From a checkpoint of a small transformer trained on Wikipedia: 30.6M parameters.
Each number is 200 + 30 x the weight over its row's rms, rounded and kept within 0 to 999. Layers, rows and columns count from 0. The size before them is the row's rms in percent of the matrix's.

# up: layer 3 MLP up, 1792x448, rms 0.0402, rows 387-417, columns 336-447
# down: layer 3 MLP down (transposed), 1792x448, rms 0.028, rows 387-417, columns 336-447
up387,106,216,203,193,211,175,226,203,176,164,175,149,201,224,190,177,244,231,236,224,172,165,178,229,214,194,191,188,224,170,186,260,195,232,205,207,262,148,186,203,217,181,182,216,148,184,187,212,203,231,188,199,202,180,219,148,210,193,167,146,202,224,191,156,136,207,247,255,244,166,213,167,203,184,223,217,217,163,223,198,190,226,217,140,180,159,176,247,212,224,188,193,189,219,194,178,242,199,208,176,170,199,248,155,219,228,157,210,165,266,219,260,187
down387,084,201,150,204,260,197,160,191,154,185,213,229,178,237,228,189,201,244,191,181,198,207,228,207,201,210,233,276,198,189,221,191,178,207,225,213,220,219,213,183,204,235,198,200,200,243,237,268,198,273,184,231,217,207,188,198,216,168,153,198,251,229,213,191,216,192,147,205,179,163,171,234,220,153,208,273,139,157,265,220,181,255,201,197,309,236,225,194,227,211,252,210,182,227,266,176,210,197,146,185,214,211,222,187,160,237,206,147,254,206,244,230,159
up388,096,224,214,217,173,179,244,142,210,194,129,192,177,278,173,190,181,221,170,157,186,230,180,219,191,203,194,185,207,191,177,215,212,181,193,173,204,185,181,163,198,233,174,222,175,170,232,247,228,166,199,220,142,181,190,187,226,218,187,196,190,193,246,202,182,218,197,214,216,188,224,195,183,185,221,233,214,173,251,220,214,234,115,239,172,195,192,220,248,240,215,206,217,257,166,194,211,236,195,219,176,270,178,174,98,197,171,179,171,191,196,191,172
down388,108,156,152,136,235,196,202,195,192,203,239,198,222,159,214,176,214,193,229,238,232,164,241,113,260,191,195,206,225,195,231,152,187,156,209,184,166,252,188,232,171,141,155,227,229,206,239,186,121,259,147,203,196,212,172,162,252,172,187,177,196,242,258,163,216,246,240,192,151,222,169,209,223,209,230,167,185,193,138,162,176,202,245,220,188,144,218,162,203,250,188,206,102,163,193,196,211,154,175,167,149,275,215,194,213,204,259,230,201,155,240,225,196
up389,111,179,176,205,200,156,200,174,226,168,197,180,148,180,203,213,175,165,217,200,202,171,186,176,160,167,211,239,124,197,237,241,250,182,218,248,199,197,200,190,212,187,246,216,180,198,196,226,210,181,190,151,226,248,230,216,201,116,205,232,262,196,195,216,173,221,197,203,224,166,211,202,190,186,224,239,260,185,155,189,208,205,180,175,182,206,210,249,226,221,211,263,108,228,169,214,243,208,173,192,156,158,218,195,202,240,202,299,206,219,257,275,177
down389,101,209,185,200,260,205,205,216,203,185,256,185,150,191,192,219,232,200,198,214,163,157,195,213,208,190,205,210,235,259,187,183,260,192,180,174,178,163,165,227,223,233,201,208,181,194,225,154,242,205,215,196,214,187,179,202,176,194,252,210,177,161,194,183,195,180,166,151,179,240,186,187,210,216,222,156,207,159,158,182,206,225,178,197,209,182,224,192,184,231,220,189,146,178,205,181,174,164,215,214,213,186,154,185,241,195,157,214,201,211,177,178,147
up390,110,206,196,196,203,181,211,185,206,202,177,139,219,179,166,172,216,164,224,165,162,180,195,174,201,154,241,264,132,199,231,165,214,182,258,195,243,212,188,213,190,181,209,208,188,158,195,223,241,184,221,193,239,213,198,169,176,207,188,194,233,201,173,220,176,192,210,245,191,188,230,176,183,213,216,207,182,210,206,183,197,207,224,179,193,211,185,310,202,200,171,213,212,225,201,197,190,257,220,264,214,244,192,190,168,198,174,198,207,214,222,219,162
down390,109,205,146,190,181,231,181,160,190,215,200,86,220,199,177,186,234,177,184,201,166,199,211,151,224,228,156,269,162,287,191,218,212,148,201,218,249,167,203,205,191,253,232,191,216,163,146,198,242,230,180,128,162,187,262,167,163,197,211,208,206,226,200,216,210,197,175,172,188,157,262,170,189,186,216,239,183,186,252,113,144,201,205,180,189,231,120,200,198,237,220,205,191,226,247,145,168,280,188,181,180,206,252,208,167,220,173,214,242,205,214,148,196
up391,111,208,174,250,189,175,204,188,139,187,187,248,119,250,246,196,225,183,165,210,202,217,199,240,260,197,185,232,201,162,197,179,194,199,198,179,220,158,167,221,229,176,180,198,193,184,243,203,186,167,205,205,233,257,152,181,168,157,194,159,195,225,206,104,167,252,201,229,191,157,196,244,180,184,213,189,169,221,185,185,193,203,181,179,203,202,177,259,203,165,204,254,195,190,229,216,199,217,183,221,176,195,181,188,195,241,173,267,185,246,201,274,241
down391,123,195,242,256,182,211,204,246,202,226,197,184,247,208,214,243,267,196,195,160,215,183,200,249,206,203,241,136,146,169,227,130,214,211,205,234,202,255,201,201,184,189,224,220,234,202,222,187,205,221,239,231,223,174,125,224,204,211,206,163,201,161,186,246,234,261,175,168,216,198,172,176,175,233,161,176,166,193,183,254,219,204,206,221,166,212,235,138,159,228,193,220,222,222,165,226,176,192,191,218,174,222,191,220,171,255,207,182,203,198,221,214,165
up392,112,171,210,214,248,142,197,183,190,190,125,204,223,149,156,187,256,176,195,193,181,207,187,214,216,209,204,206,193,199,191,241,213,222,226,184,257,244,199,205,226,166,221,219,188,195,208,157,160,148,232,121,229,221,166,173,198,148,199,146,252,227,172,187,204,190,214,245,257,147,225,220,176,255,223,185,247,211,240,139,191,171,214,219,197,178,197,212,227,206,195,171,163,203,138,222,218,133,160,216,155,230,196,220,204,262,184,191,202,246,266,208,181
down392,106,128,217,197,266,237,202,195,202,192,221,195,202,212,230,229,214,161,177,180,188,198,221,166,175,180,208,203,172,219,260,174,243,234,145,169,154,225,191,188,182,198,211,196,182,149,132,244,240,237,213,182,193,280,291,206,169,165,184,226,190,198,217,208,188,219,249,159,183,178,199,210,190,197,236,175,194,235,170,187,167,237,217,230,225,208,185,217,210,195,182,276,213,166,186,191,223,206,167,207,146,164,212,193,184,223,220,240,192,173,220,139,255
up393,120,208,184,181,233,179,183,198,204,171,171,113,234,177,161,221,243,211,157,201,183,201,156,176,227,172,197,162,197,207,152,242,246,209,194,177,222,193,179,219,272,176,184,238,162,154,221,253,182,286,143,221,201,198,172,204,244,213,230,255,202,211,234,166,190,171,220,188,241,151,192,230,175,222,206,211,192,122,236,190,171,220,109,138,170,156,194,190,237,181,171,182,224,249,195,128,195,210,170,220,168,198,208,200,229,240,165,262,182,215,197,222,196
down393,120,217,212,236,197,237,233,244,227,213,211,245,225,241,166,190,259,178,204,199,198,245,203,166,241,218,144,208,226,212,138,115,200,228,191,156,209,239,109,169,197,200,181,241,228,186,166,160,177,198,211,211,206,207,192,235,172,175,192,238,147,218,183,162,255,213,272,210,196,190,143,211,208,193,215,141,168,178,220,152,210,195,155,174,175,201,197,136,197,185,236,157,205,205,176,175,140,210,190,189,232,197,186,185,241,157,194,259,200,176,172,211,214
up394,078,215,219,166,179,153,225,217,161,150,150,181,211,254,232,191,190,214,199,194,167,207,209,126,182,186,257,272,172,170,250,211,182,170,208,188,197,210,109,133,219,216,136,214,215,199,240,211,229,203,202,220,228,177,215,181,168,175,178,200,175,241,201,234,213,184,195,268,200,225,181,209,241,195,255,195,221,165,152,229,194,203,169,159,224,173,177,188,241,220,206,174,134,225,170,209,185,217,218,224,168,226,188,179,198,227,176,176,180,222,189,203,205
down394,092,222,180,215,221,178,143,186,286,192,191,186,240,132,159,227,211,196,254,234,191,195,210,147,245,180,185,220,158,173,181,262,203,200,174,161,159,212,195,196,223,186,203,160,191,213,232,149,209,180,189,191,144,259,141,182,241,234,213,208,178,204,232,131,193,215,119,189,188,161,236,186,151,181,171,169,257,218,182,170,176,175,242,239,192,193,229,181,221,203,191,216,238,227,220,156,212,229,158,195,193,239,184,196,193,208,214,222,119,179,260,164,176
up395,101,216,202,158,170,174,185,232,177,214,211,210,151,200,199,198,228,165,183,255,191,206,119,202,182,135,212,201,195,112,204,273,247,276,242,229,175,199,195,215,204,194,163,224,174,215,182,194,121,209,184,122,286,252,211,166,238,184,189,207,216,268,207,197,180,245,250,223,207,190,206,179,195,204,220,215,187,173,183,221,186,241,194,222,190,166,183,235,203,206,206,186,205,194,209,204,242,190,156,201,170,196,196,187,191,180,215,176,216,205,217,226,211
down395,108,233,211,239,168,215,235,195,194,221,182,245,206,221,142,150,206,192,249,180,178,185,190,177,229,255,183,208,186,224,207,170,219,217,165,140,188,219,205,225,180,233,142,202,198,160,167,204,222,230,211,181,181,288,189,227,126,226,187,186,198,198,184,217,183,146,193,135,173,215,182,233,255,195,217,183,180,170,183,212,241,143,211,159,177,199,205,181,231,256,198,170,224,214,211,171,231,192,206,268,239,181,180,206,135,152,187,180,156,206,200,202,237
up396,085,182,184,262,185,201,192,186,156,217,238,220,201,228,120,155,237,212,209,213,172,200,177,236,180,189,227,198,169,170,188,255,154,234,182,233,194,164,245,204,126,176,187,204,195,198,204,273,155,158,171,127,213,223,189,149,214,196,200,248,205,255,170,174,226,178,247,170,232,186,167,150,165,225,192,208,179,188,194,160,168,253,207,201,177,171,171,232,181,184,187,204,214,212,176,217,192,268,199,201,253,164,177,204,180,224,174,219,238,196,187,222,183
down396,105,205,251,207,177,192,141,261,191,216,224,280,174,140,205,178,211,159,221,164,247,190,189,166,223,241,156,195,192,250,177,252,207,193,179,152,287,183,159,229,203,175,193,188,168,224,177,215,185,220,224,220,217,207,164,214,170,219,246,201,222,188,231,157,205,248,143,160,257,121,195,189,175,187,202,158,179,172,218,216,230,196,136,206,181,184,172,202,147,232,187,216,181,189,203,192,212,205,225,229,168,240,187,198,164,192,197,244,185,213,231,247,213
up397,119,209,214,174,218,164,213,203,158,167,231,165,170,200,171,207,182,206,196,224,156,240,217,214,166,185,207,269,167,185,136,242,220,260,234,194,202,229,131,164,187,233,127,213,203,180,165,258,223,179,189,214,202,193,190,191,163,194,144,241,167,247,255,208,211,188,217,195,260,197,200,216,171,171,268,219,195,183,212,257,190,232,221,150,203,175,194,236,210,240,202,211,187,236,227,224,200,180,213,140,175,202,238,179,245,172,234,185,189,219,185,186,172
down397,121,228,204,183,160,137,163,239,202,259,181,196,181,141,214,235,190,200,170,231,178,237,195,220,170,198,196,205,182,172,205,190,246,192,195,246,193,231,189,120,177,204,195,186,211,180,181,211,231,226,187,189,206,224,245,205,206,191,181,244,221,184,229,191,233,183,204,213,202,212,167,207,170,225,205,219,227,164,154,253,214,197,196,193,187,190,206,167,239,190,188,169,170,244,208,246,196,188,158,194,174,228,201,209,203,209,218,173,195,212,140,196,160
up398,110,167,178,160,195,169,229,206,150,190,167,211,212,252,213,213,210,190,224,214,200,218,191,267,216,195,203,262,197,148,204,234,181,212,201,188,235,152,172,221,218,233,182,200,198,210,243,264,210,172,224,180,210,184,221,187,233,196,221,204,194,228,216,184,187,220,218,219,186,201,195,204,171,166,188,206,194,178,232,157,211,237,210,222,200,199,178,216,231,212,230,177,244,201,201,204,227,197,207,212,220,219,194,191,154,184,206,200,194,229,219,217,187
down398,112,182,215,221,168,248,207,178,210,232,209,209,161,219,194,198,214,200,233,193,163,217,174,223,188,197,220,192,170,207,193,268,194,158,151,212,164,216,190,242,231,209,155,205,209,200,225,211,216,239,139,255,151,188,200,206,224,221,199,101,218,251,181,234,223,179,202,198,166,171,239,158,199,193,224,219,207,249,123,274,204,217,234,213,173,202,184,164,230,233,202,228,185,176,184,257,189,224,168,253,187,217,234,169,223,187,248,150,217,171,173,207,177
up399,102,216,205,197,233,139,235,150,199,211,174,227,204,232,157,171,230,206,193,186,223,210,157,180,221,183,182,218,187,159,241,249,212,196,215,195,234,186,219,176,195,176,179,241,146,159,207,232,161,215,221,206,150,189,217,153,229,163,162,217,209,222,266,177,173,214,239,257,240,115,227,207,218,220,286,251,215,153,205,201,193,204,110,173,162,182,192,208,224,191,239,187,205,198,209,155,257,228,240,237,179,195,286,147,220,217,198,237,190,243,216,234,170
down399,090,183,119,182,204,172,197,191,215,138,209,223,241,206,177,229,185,194,256,226,202,180,184,183,203,225,242,194,220,202,216,180,218,179,226,195,183,267,238,190,220,281,200,245,212,201,227,218,182,274,220,184,185,190,161,213,189,172,145,161,179,187,201,200,215,214,145,225,224,163,273,195,207,142,225,262,229,201,238,249,240,193,200,236,259,243,205,222,275,233,217,177,164,162,223,229,265,207,197,177,258,234,210,174,96,211,216,172,270,143,217,250,170
up400,110,195,184,185,229,187,234,183,178,164,152,164,187,207,162,164,220,171,187,190,154,189,156,258,250,156,183,210,186,178,172,232,235,250,243,188,260,155,161,248,183,187,209,211,186,200,216,222,186,163,187,166,178,189,231,161,233,185,201,160,201,273,185,174,168,195,216,245,194,158,218,204,224,207,237,197,212,200,210,213,176,212,198,143,174,174,167,218,230,237,184,221,221,235,198,183,216,181,223,241,215,263,200,178,225,192,185,220,209,244,183,226,213
down400,096,198,151,211,179,232,141,190,222,219,187,181,232,230,234,216,163,170,177,233,230,197,178,187,183,187,209,170,215,216,133,219,204,199,196,255,183,191,199,196,214,239,158,219,176,193,194,217,228,215,193,205,218,202,190,238,218,267,207,158,194,182,149,209,182,187,78,201,223,257,208,189,190,184,200,213,233,181,191,191,243,179,164,269,221,273,208,175,188,203,226,188,223,202,171,212,176,178,163,203,184,173,210,233,250,199,211,175,218,219,210,240,233
up401,089,214,215,170,150,163,184,201,136,206,196,210,221,197,231,166,249,226,178,213,148,239,150,143,186,163,155,152,224,174,290,200,196,240,181,225,211,201,207,247,211,141,142,217,150,205,187,212,167,184,210,192,219,174,173,146,216,161,192,211,205,221,202,211,155,259,216,244,245,220,172,187,181,206,212,239,229,181,186,245,182,272,194,168,159,167,172,137,206,126,197,168,248,235,206,173,236,254,221,164,193,278,225,180,200,208,143,204,128,236,190,199,209
down401,074,191,185,200,152,252,188,246,164,167,229,232,260,222,144,178,230,240,187,204,159,211,171,186,218,198,204,175,225,179,155,221,200,190,166,185,222,227,192,225,196,215,200,192,186,333,174,181,207,191,213,216,171,209,205,226,184,184,219,190,160,192,195,263,229,236,114,186,172,193,176,203,221,167,241,170,180,204,179,181,233,182,183,218,233,225,106,163,161,178,201,211,194,165,204,237,225,205,161,182,177,252,207,226,196,237,149,199,220,173,164,172,215
up402,092,233,210,221,220,177,222,180,160,183,179,232,142,259,225,163,262,232,226,232,200,201,191,152,200,168,235,215,163,164,232,170,155,207,247,189,233,153,172,163,233,167,172,215,212,174,234,206,213,221,208,228,236,215,177,110,225,223,166,194,232,165,171,182,159,218,221,255,200,189,223,230,226,225,228,218,197,161,230,208,185,224,239,239,192,172,193,226,213,196,218,223,193,195,199,204,275,172,181,199,232,211,251,186,198,213,171,177,188,221,218,220,227
down402,066,222,167,220,230,182,202,220,201,189,223,190,210,197,179,172,183,236,211,219,183,192,250,211,157,238,200,219,200,213,167,158,221,182,139,164,138,192,230,206,196,224,234,203,205,105,190,159,213,199,221,182,199,160,206,204,228,305,218,189,242,190,215,205,168,220,184,174,210,223,235,182,180,198,159,206,143,169,205,178,193,192,219,172,219,208,181,216,222,260,256,161,163,205,199,230,187,209,230,225,167,211,232,211,231,244,263,250,210,209,180,211,140
up403,092,207,203,235,211,192,235,174,186,194,172,155,212,215,231,189,206,189,223,197,205,236,165,163,217,195,162,165,213,199,198,190,224,231,181,203,216,169,243,168,223,137,163,169,184,165,213,207,169,184,192,184,247,164,202,206,192,200,173,214,164,236,248,148,198,242,214,264,235,182,179,210,153,178,181,198,215,246,218,196,181,244,194,208,160,162,160,169,212,173,203,162,203,174,245,166,198,203,189,261,184,234,214,156,257,204,145,223,164,220,206,208,193
down403,091,185,185,171,237,194,237,223,141,206,232,264,183,208,138,167,257,174,213,219,172,167,161,178,210,182,193,218,172,164,192,208,174,191,283,187,213,274,179,227,166,221,206,208,242,196,212,253,168,219,180,184,177,249,212,209,213,178,193,166,165,208,200,177,188,186,203,153,166,237,195,177,214,199,179,176,196,158,255,203,258,209,208,126,206,228,197,236,237,204,158,238,164,217,214,186,212,186,213,176,217,162,182,188,201,196,182,181,183,211,181,210,257
up404,099,153,214,222,235,151,201,229,198,250,171,199,219,236,278,203,237,219,214,285,227,189,183,172,258,224,143,170,253,210,186,221,184,198,185,220,208,192,219,167,182,186,166,207,151,190,234,225,169,225,237,135,176,231,196,186,214,207,202,226,188,213,214,196,196,256,226,221,264,206,190,205,197,184,190,220,223,221,195,213,205,223,241,230,194,185,193,240,216,225,183,187,175,222,166,220,201,229,217,222,171,222,233,162,191,230,168,211,173,252,210,187,179
down404,118,209,210,181,186,238,311,140,245,179,167,173,208,195,228,219,190,200,198,178,206,192,221,194,227,200,195,194,173,201,231,165,210,216,217,197,188,177,241,221,223,249,192,190,175,209,230,160,170,243,207,260,282,193,200,258,204,200,186,201,238,207,205,170,177,216,210,154,165,253,226,220,204,201,220,190,206,161,267,169,172,186,214,185,215,227,216,124,182,205,190,212,174,183,274,179,248,190,221,203,202,185,208,208,219,201,245,162,203,170,226,148,205
up405,077,170,216,188,208,160,191,173,226,195,239,148,195,201,243,193,220,199,180,242,157,192,218,191,132,167,237,242,198,164,236,217,189,237,223,192,174,197,210,207,181,146,183,147,172,189,207,181,143,201,180,192,147,214,186,188,215,201,172,176,169,204,223,149,169,262,190,207,135,176,253,197,222,278,231,237,203,196,219,187,160,182,239,161,178,205,175,215,188,176,200,241,196,167,237,227,201,255,192,182,202,136,217,196,240,241,214,226,207,193,173,192,179
down405,095,259,231,210,223,231,225,202,182,188,175,244,238,165,259,186,173,227,215,198,218,198,221,214,190,225,153,182,198,259,184,179,190,171,204,183,224,150,128,207,208,253,174,195,220,207,170,234,221,209,187,192,223,215,207,167,147,244,143,229,204,263,171,173,220,198,188,232,263,193,247,185,178,187,189,169,165,231,240,233,178,275,212,184,186,217,204,186,178,237,203,173,213,250,199,202,217,180,202,200,213,333,219,198,200,180,191,209,172,178,199,214,211
up406,094,231,188,185,166,150,225,193,152,203,184,195,202,234,226,175,219,242,236,227,187,210,167,165,172,155,215,187,213,198,248,239,196,201,188,158,221,150,154,215,200,177,201,199,172,151,179,198,197,237,233,211,210,201,176,145,182,159,160,159,219,235,244,230,172,205,237,270,232,145,175,195,182,171,239,234,214,195,174,209,198,241,183,145,180,127,201,202,217,191,180,225,206,187,202,164,216,204,212,161,180,192,231,170,216,220,172,220,130,231,179,183,227
down406,085,177,199,210,158,160,194,222,176,195,223,158,170,228,191,162,211,225,182,169,230,207,197,168,165,209,219,223,223,131,217,243,175,177,166,194,163,174,225,173,193,202,199,199,229,204,176,195,234,200,274,200,226,169,201,198,171,182,196,167,202,225,239,236,209,206,151,236,188,150,204,193,220,200,225,205,217,144,180,191,237,222,177,177,246,220,234,227,282,192,197,199,186,177,188,212,171,244,209,228,196,148,203,188,188,257,211,222,206,124,175,258,218
up407,085,226,258,177,209,148,165,188,202,243,207,209,180,245,240,216,179,229,155,240,214,213,203,224,206,162,187,244,182,176,177,236,200,198,187,210,220,164,255,210,169,172,167,172,182,181,231,180,198,219,219,174,245,235,197,163,198,219,193,206,199,281,183,170,176,224,217,244,217,196,119,248,180,214,259,210,162,260,194,189,170,197,259,192,169,160,210,197,188,215,194,172,227,268,186,144,163,197,193,208,178,134,187,206,240,200,195,215,211,232,165,192,168
down407,091,233,197,180,177,245,229,163,180,161,183,182,171,177,177,196,170,192,205,137,224,195,210,202,186,171,196,205,198,255,228,155,210,190,240,181,233,220,228,201,232,230,212,202,229,156,162,217,197,188,161,258,162,194,217,198,209,203,222,163,268,219,184,226,226,191,264,194,195,178,205,140,244,163,184,234,210,198,259,136,184,242,186,211,194,171,222,200,239,212,212,177,170,210,200,195,148,184,203,227,235,194,202,219,226,238,171,228,195,215,200,248,216
up408,097,208,185,211,225,136,210,152,172,206,229,210,180,214,217,143,246,200,194,224,178,249,176,208,209,162,205,185,169,154,197,238,225,244,219,192,217,188,202,207,183,169,181,234,155,160,221,234,199,213,181,200,220,214,218,125,176,171,187,186,213,185,245,176,174,232,229,234,242,177,178,187,192,272,247,259,234,146,231,195,179,237,200,170,184,115,193,199,232,186,183,211,199,189,166,208,251,231,205,204,166,178,213,149,236,204,165,219,159,209,217,235,199
down408,069,159,198,221,201,95,196,194,160,177,198,193,187,211,210,186,250,170,234,188,175,181,165,171,194,203,211,222,185,155,211,252,216,197,214,219,163,207,198,165,184,210,203,212,198,271,196,215,167,204,255,175,204,215,198,164,183,190,209,186,227,225,240,157,215,278,143,230,229,137,210,194,215,281,255,220,211,188,192,185,265,207,215,166,262,196,229,186,219,212,149,199,190,199,193,219,236,201,205,216,191,194,214,208,142,219,203,253,205,118,171,205,206
up409,103,202,183,183,188,166,194,197,179,202,251,226,224,194,196,167,239,142,175,185,169,211,196,161,202,167,224,229,168,177,199,221,215,207,186,219,253,187,250,217,154,221,196,215,149,166,210,190,157,164,210,186,256,201,179,184,221,163,209,215,233,213,211,213,192,197,228,194,254,140,222,161,247,196,193,240,233,141,243,193,182,213,219,204,179,181,176,202,220,136,156,169,195,203,198,187,210,233,187,199,184,187,243,169,204,213,189,255,207,217,233,204,183
down409,099,193,190,268,144,153,176,168,164,181,203,191,156,246,242,205,205,136,179,180,179,147,178,201,232,213,219,231,190,185,216,192,223,193,225,182,255,200,228,179,202,170,241,210,178,229,209,204,169,217,254,179,225,200,151,159,208,180,221,212,230,208,251,218,230,231,140,219,229,129,186,181,233,214,234,236,204,144,211,176,187,257,190,194,207,245,241,219,170,209,169,180,195,216,222,218,144,224,188,204,217,160,192,226,139,259,220,252,208,186,185,209,189
up410,090,224,199,197,217,166,181,132,168,194,186,209,187,220,207,144,247,189,172,219,184,240,196,201,230,147,194,212,175,146,217,241,208,222,212,190,225,157,195,199,194,207,165,226,151,132,219,224,192,232,233,191,212,217,224,116,205,202,180,185,199,198,260,197,170,190,239,252,272,161,210,188,221,208,231,269,218,184,263,216,152,226,180,132,173,135,199,199,233,154,185,187,219,243,206,175,260,207,219,217,165,196,257,184,216,240,188,231,188,200,225,206,161
down410,073,147,188,228,200,122,196,184,162,163,223,192,217,192,213,192,239,201,212,217,223,209,167,175,220,193,221,195,193,163,220,259,198,236,210,180,173,161,218,221,175,237,211,178,185,229,178,230,233,258,258,198,197,203,195,152,186,226,158,172,169,201,254,184,200,275,169,240,250,153,217,184,192,225,249,222,217,202,209,204,240,223,167,157,315,195,232,196,229,219,192,169,219,217,211,172,225,212,238,212,178,210,226,199,188,243,220,225,195,137,173,201,141
up411,097,202,221,212,260,155,221,208,167,207,183,214,226,231,164,167,238,190,246,183,171,202,137,219,242,194,183,216,186,186,220,241,199,238,191,229,245,223,171,233,194,191,221,216,177,144,200,232,221,197,218,229,199,165,241,91,196,195,213,208,222,233,233,193,214,216,226,227,264,182,152,191,193,194,226,210,218,189,165,214,202,243,193,234,165,159,175,221,228,210,217,203,177,235,156,158,259,192,197,224,184,243,236,179,178,216,159,223,171,250,215,248,182
down411,090,176,203,223,220,202,170,178,201,225,201,231,165,221,190,142,199,197,224,278,199,189,178,110,221,223,230,215,218,194,163,214,240,157,136,206,152,197,242,215,241,245,194,196,184,252,198,224,243,245,204,157,240,240,220,169,206,263,179,212,219,171,252,175,217,212,149,259,231,183,228,230,174,216,215,227,186,227,219,196,233,180,187,207,249,202,254,169,221,243,191,197,165,221,192,223,188,257,212,171,133,164,230,202,163,249,207,221,224,178,217,203,152
up412,109,197,169,185,125,185,190,214,180,161,184,192,156,185,186,213,230,156,180,166,147,176,195,191,178,199,230,219,215,187,203,208,215,276,215,215,227,202,209,198,201,216,175,252,192,209,168,209,185,174,196,201,173,251,232,169,174,238,128,225,195,219,224,200,178,202,216,190,248,170,175,178,153,209,226,175,157,173,213,230,163,217,209,190,202,151,188,235,219,158,191,153,238,238,202,203,215,278,233,177,223,221,218,222,187,183,191,211,207,184,220,253,199
down412,115,266,242,194,217,195,180,238,238,172,265,186,180,220,182,204,138,184,139,237,197,211,172,217,155,176,212,170,237,250,183,150,212,171,261,191,199,217,214,203,147,173,239,157,129,247,171,277,168,194,164,208,171,193,168,198,230,193,226,215,218,207,266,243,183,164,169,226,200,144,211,225,219,224,208,173,213,213,159,229,243,208,217,224,221,223,190,219,218,219,213,176,180,191,176,226,215,218,207,257,171,192,212,177,192,216,192,220,197,198,201,203,214
up413,081,198,198,165,165,212,185,197,194,177,220,151,250,230,156,202,238,206,249,228,189,217,236,173,181,201,249,218,218,154,236,236,209,255,227,142,167,180,205,189,219,202,186,181,167,186,218,207,236,180,168,260,156,166,197,214,254,256,192,245,170,133,169,212,209,176,226,184,185,191,230,210,199,239,224,190,200,167,205,219,210,216,160,138,188,141,162,173,251,201,146,171,212,206,180,219,226,212,191,251,153,182,176,165,206,169,165,201,155,204,174,208,148
down413,093,210,166,193,189,167,183,148,184,236,204,209,193,163,247,211,154,180,255,202,290,184,170,194,190,164,200,201,222,215,191,167,241,184,172,226,226,192,215,236,202,182,180,204,252,218,208,197,184,219,210,177,232,237,225,209,208,176,183,235,207,234,226,183,190,209,161,216,259,188,126,180,198,169,174,200,131,203,179,233,163,206,224,202,214,236,209,201,220,235,206,184,201,206,183,195,178,235,154,171,184,227,245,236,159,206,225,206,235,171,199,232,247
up414,104,216,198,212,147,173,246,159,153,158,159,192,209,233,156,142,254,229,208,176,211,214,145,217,219,198,190,236,185,147,203,263,177,202,234,214,201,179,216,210,215,193,237,241,185,140,237,314,232,208,238,203,191,147,234,155,189,194,187,203,199,155,231,221,182,187,225,217,266,180,223,212,177,210,225,275,235,186,249,189,204,218,168,187,175,153,180,198,226,198,199,172,211,234,188,197,235,193,195,196,193,200,224,173,187,211,152,221,182,212,232,210,194
down414,120,210,189,157,224,199,163,255,226,224,214,203,265,176,205,211,204,218,221,167,221,183,223,177,213,250,213,228,201,163,160,255,213,216,171,194,207,184,235,164,174,221,210,200,198,187,188,183,152,157,237,176,217,222,200,212,264,185,239,218,154,211,229,155,238,221,147,143,205,164,185,209,206,246,233,210,144,184,192,171,244,220,206,166,246,206,207,198,191,253,197,177,229,194,217,156,194,172,232,169,204,204,188,203,144,198,239,261,185,210,175,182,187
up415,093,195,201,203,192,210,218,175,192,201,186,141,256,217,150,237,197,195,171,157,235,220,231,185,196,230,218,153,162,209,174,261,233,169,264,149,185,175,151,151,213,198,210,264,201,163,153,237,198,179,206,202,141,234,127,210,176,139,257,193,208,186,209,237,200,153,217,170,213,194,202,210,192,168,216,230,178,154,195,238,211,205,151,132,217,173,182,241,228,185,140,203,212,204,155,188,180,192,234,202,197,245,189,198,190,198,196,276,159,199,187,184,178
down415,106,199,220,216,191,209,250,281,252,228,232,225,195,183,220,198,229,174,214,177,226,215,169,156,223,188,188,266,193,237,209,126,191,211,165,207,197,163,242,241,218,178,199,167,216,308,263,161,149,214,191,211,256,162,227,195,228,219,180,166,206,255,211,152,193,218,132,165,187,215,191,180,206,169,167,180,162,211,188,207,158,161,225,205,209,218,197,129,221,176,233,150,198,209,190,199,168,235,177,192,239,214,195,213,190,174,235,181,141,220,182,257,219
up416,119,194,246,240,196,167,181,204,205,274,247,135,225,196,151,115,318,210,164,177,221,244,166,170,223,230,223,217,115,174,206,243,196,211,181,190,226,209,233,200,155,211,223,239,185,185,188,217,199,199,241,207,231,190,185,144,216,169,207,218,209,151,176,221,205,185,214,174,234,230,208,233,165,235,163,209,148,215,195,215,217,231,157,192,186,179,187,182,195,159,195,173,218,204,156,171,168,218,200,227,193,229,186,202,220,206,193,198,151,248,171,190,177
down416,124,190,201,188,226,142,207,184,238,223,164,226,150,187,187,173,191,241,192,232,210,133,228,153,275,197,202,202,208,151,198,262,165,162,195,137,207,190,232,189,205,180,214,196,223,236,170,231,221,202,179,233,234,154,202,180,184,230,203,139,225,196,171,207,192,244,240,174,213,195,224,232,197,195,160,204,221,180,148,222,172,193,153,278,213,201,230,204,200,252,222,200,162,200,193,161,195,176,236,183,169,169,145,206,219,179,273,203,142,162,178,230,198
up417,084,193,203,171,196,140,202,241,130,191,166,174,203,224,169,193,233,223,219,217,220,210,198,191,217,220,216,233,152,182,215,267,219,217,238,187,190,175,162,182,183,249,216,183,220,197,219,229,260,135,180,182,210,211,188,175,130,183,167,215,187,214,146,201,212,163,214,182,238,227,203,209,208,209,214,174,162,177,224,220,166,233,173,148,192,178,213,231,180,235,235,153,191,244,197,229,164,163,236,230,201,189,165,221,190,183,196,227,170,233,170,219,169
down417,096,225,245,215,145,208,239,254,238,229,216,239,186,212,183,179,249,150,185,174,177,191,211,216,159,229,204,195,188,240,249,190,233,182,190,172,209,210,237,214,210,170,222,196,209,232,192,213,167,217,176,198,182,182,231,246,197,179,228,204,189,133,241,198,153,215,219,153,160,221,170,202,190,210,149,161,205,240,161,209,159,211,279,190,237,164,215,196,189,194,186,200,224,148,208,198,219,257,131,175,222,252,237,188,193,202,191,215,161,175,205,172,202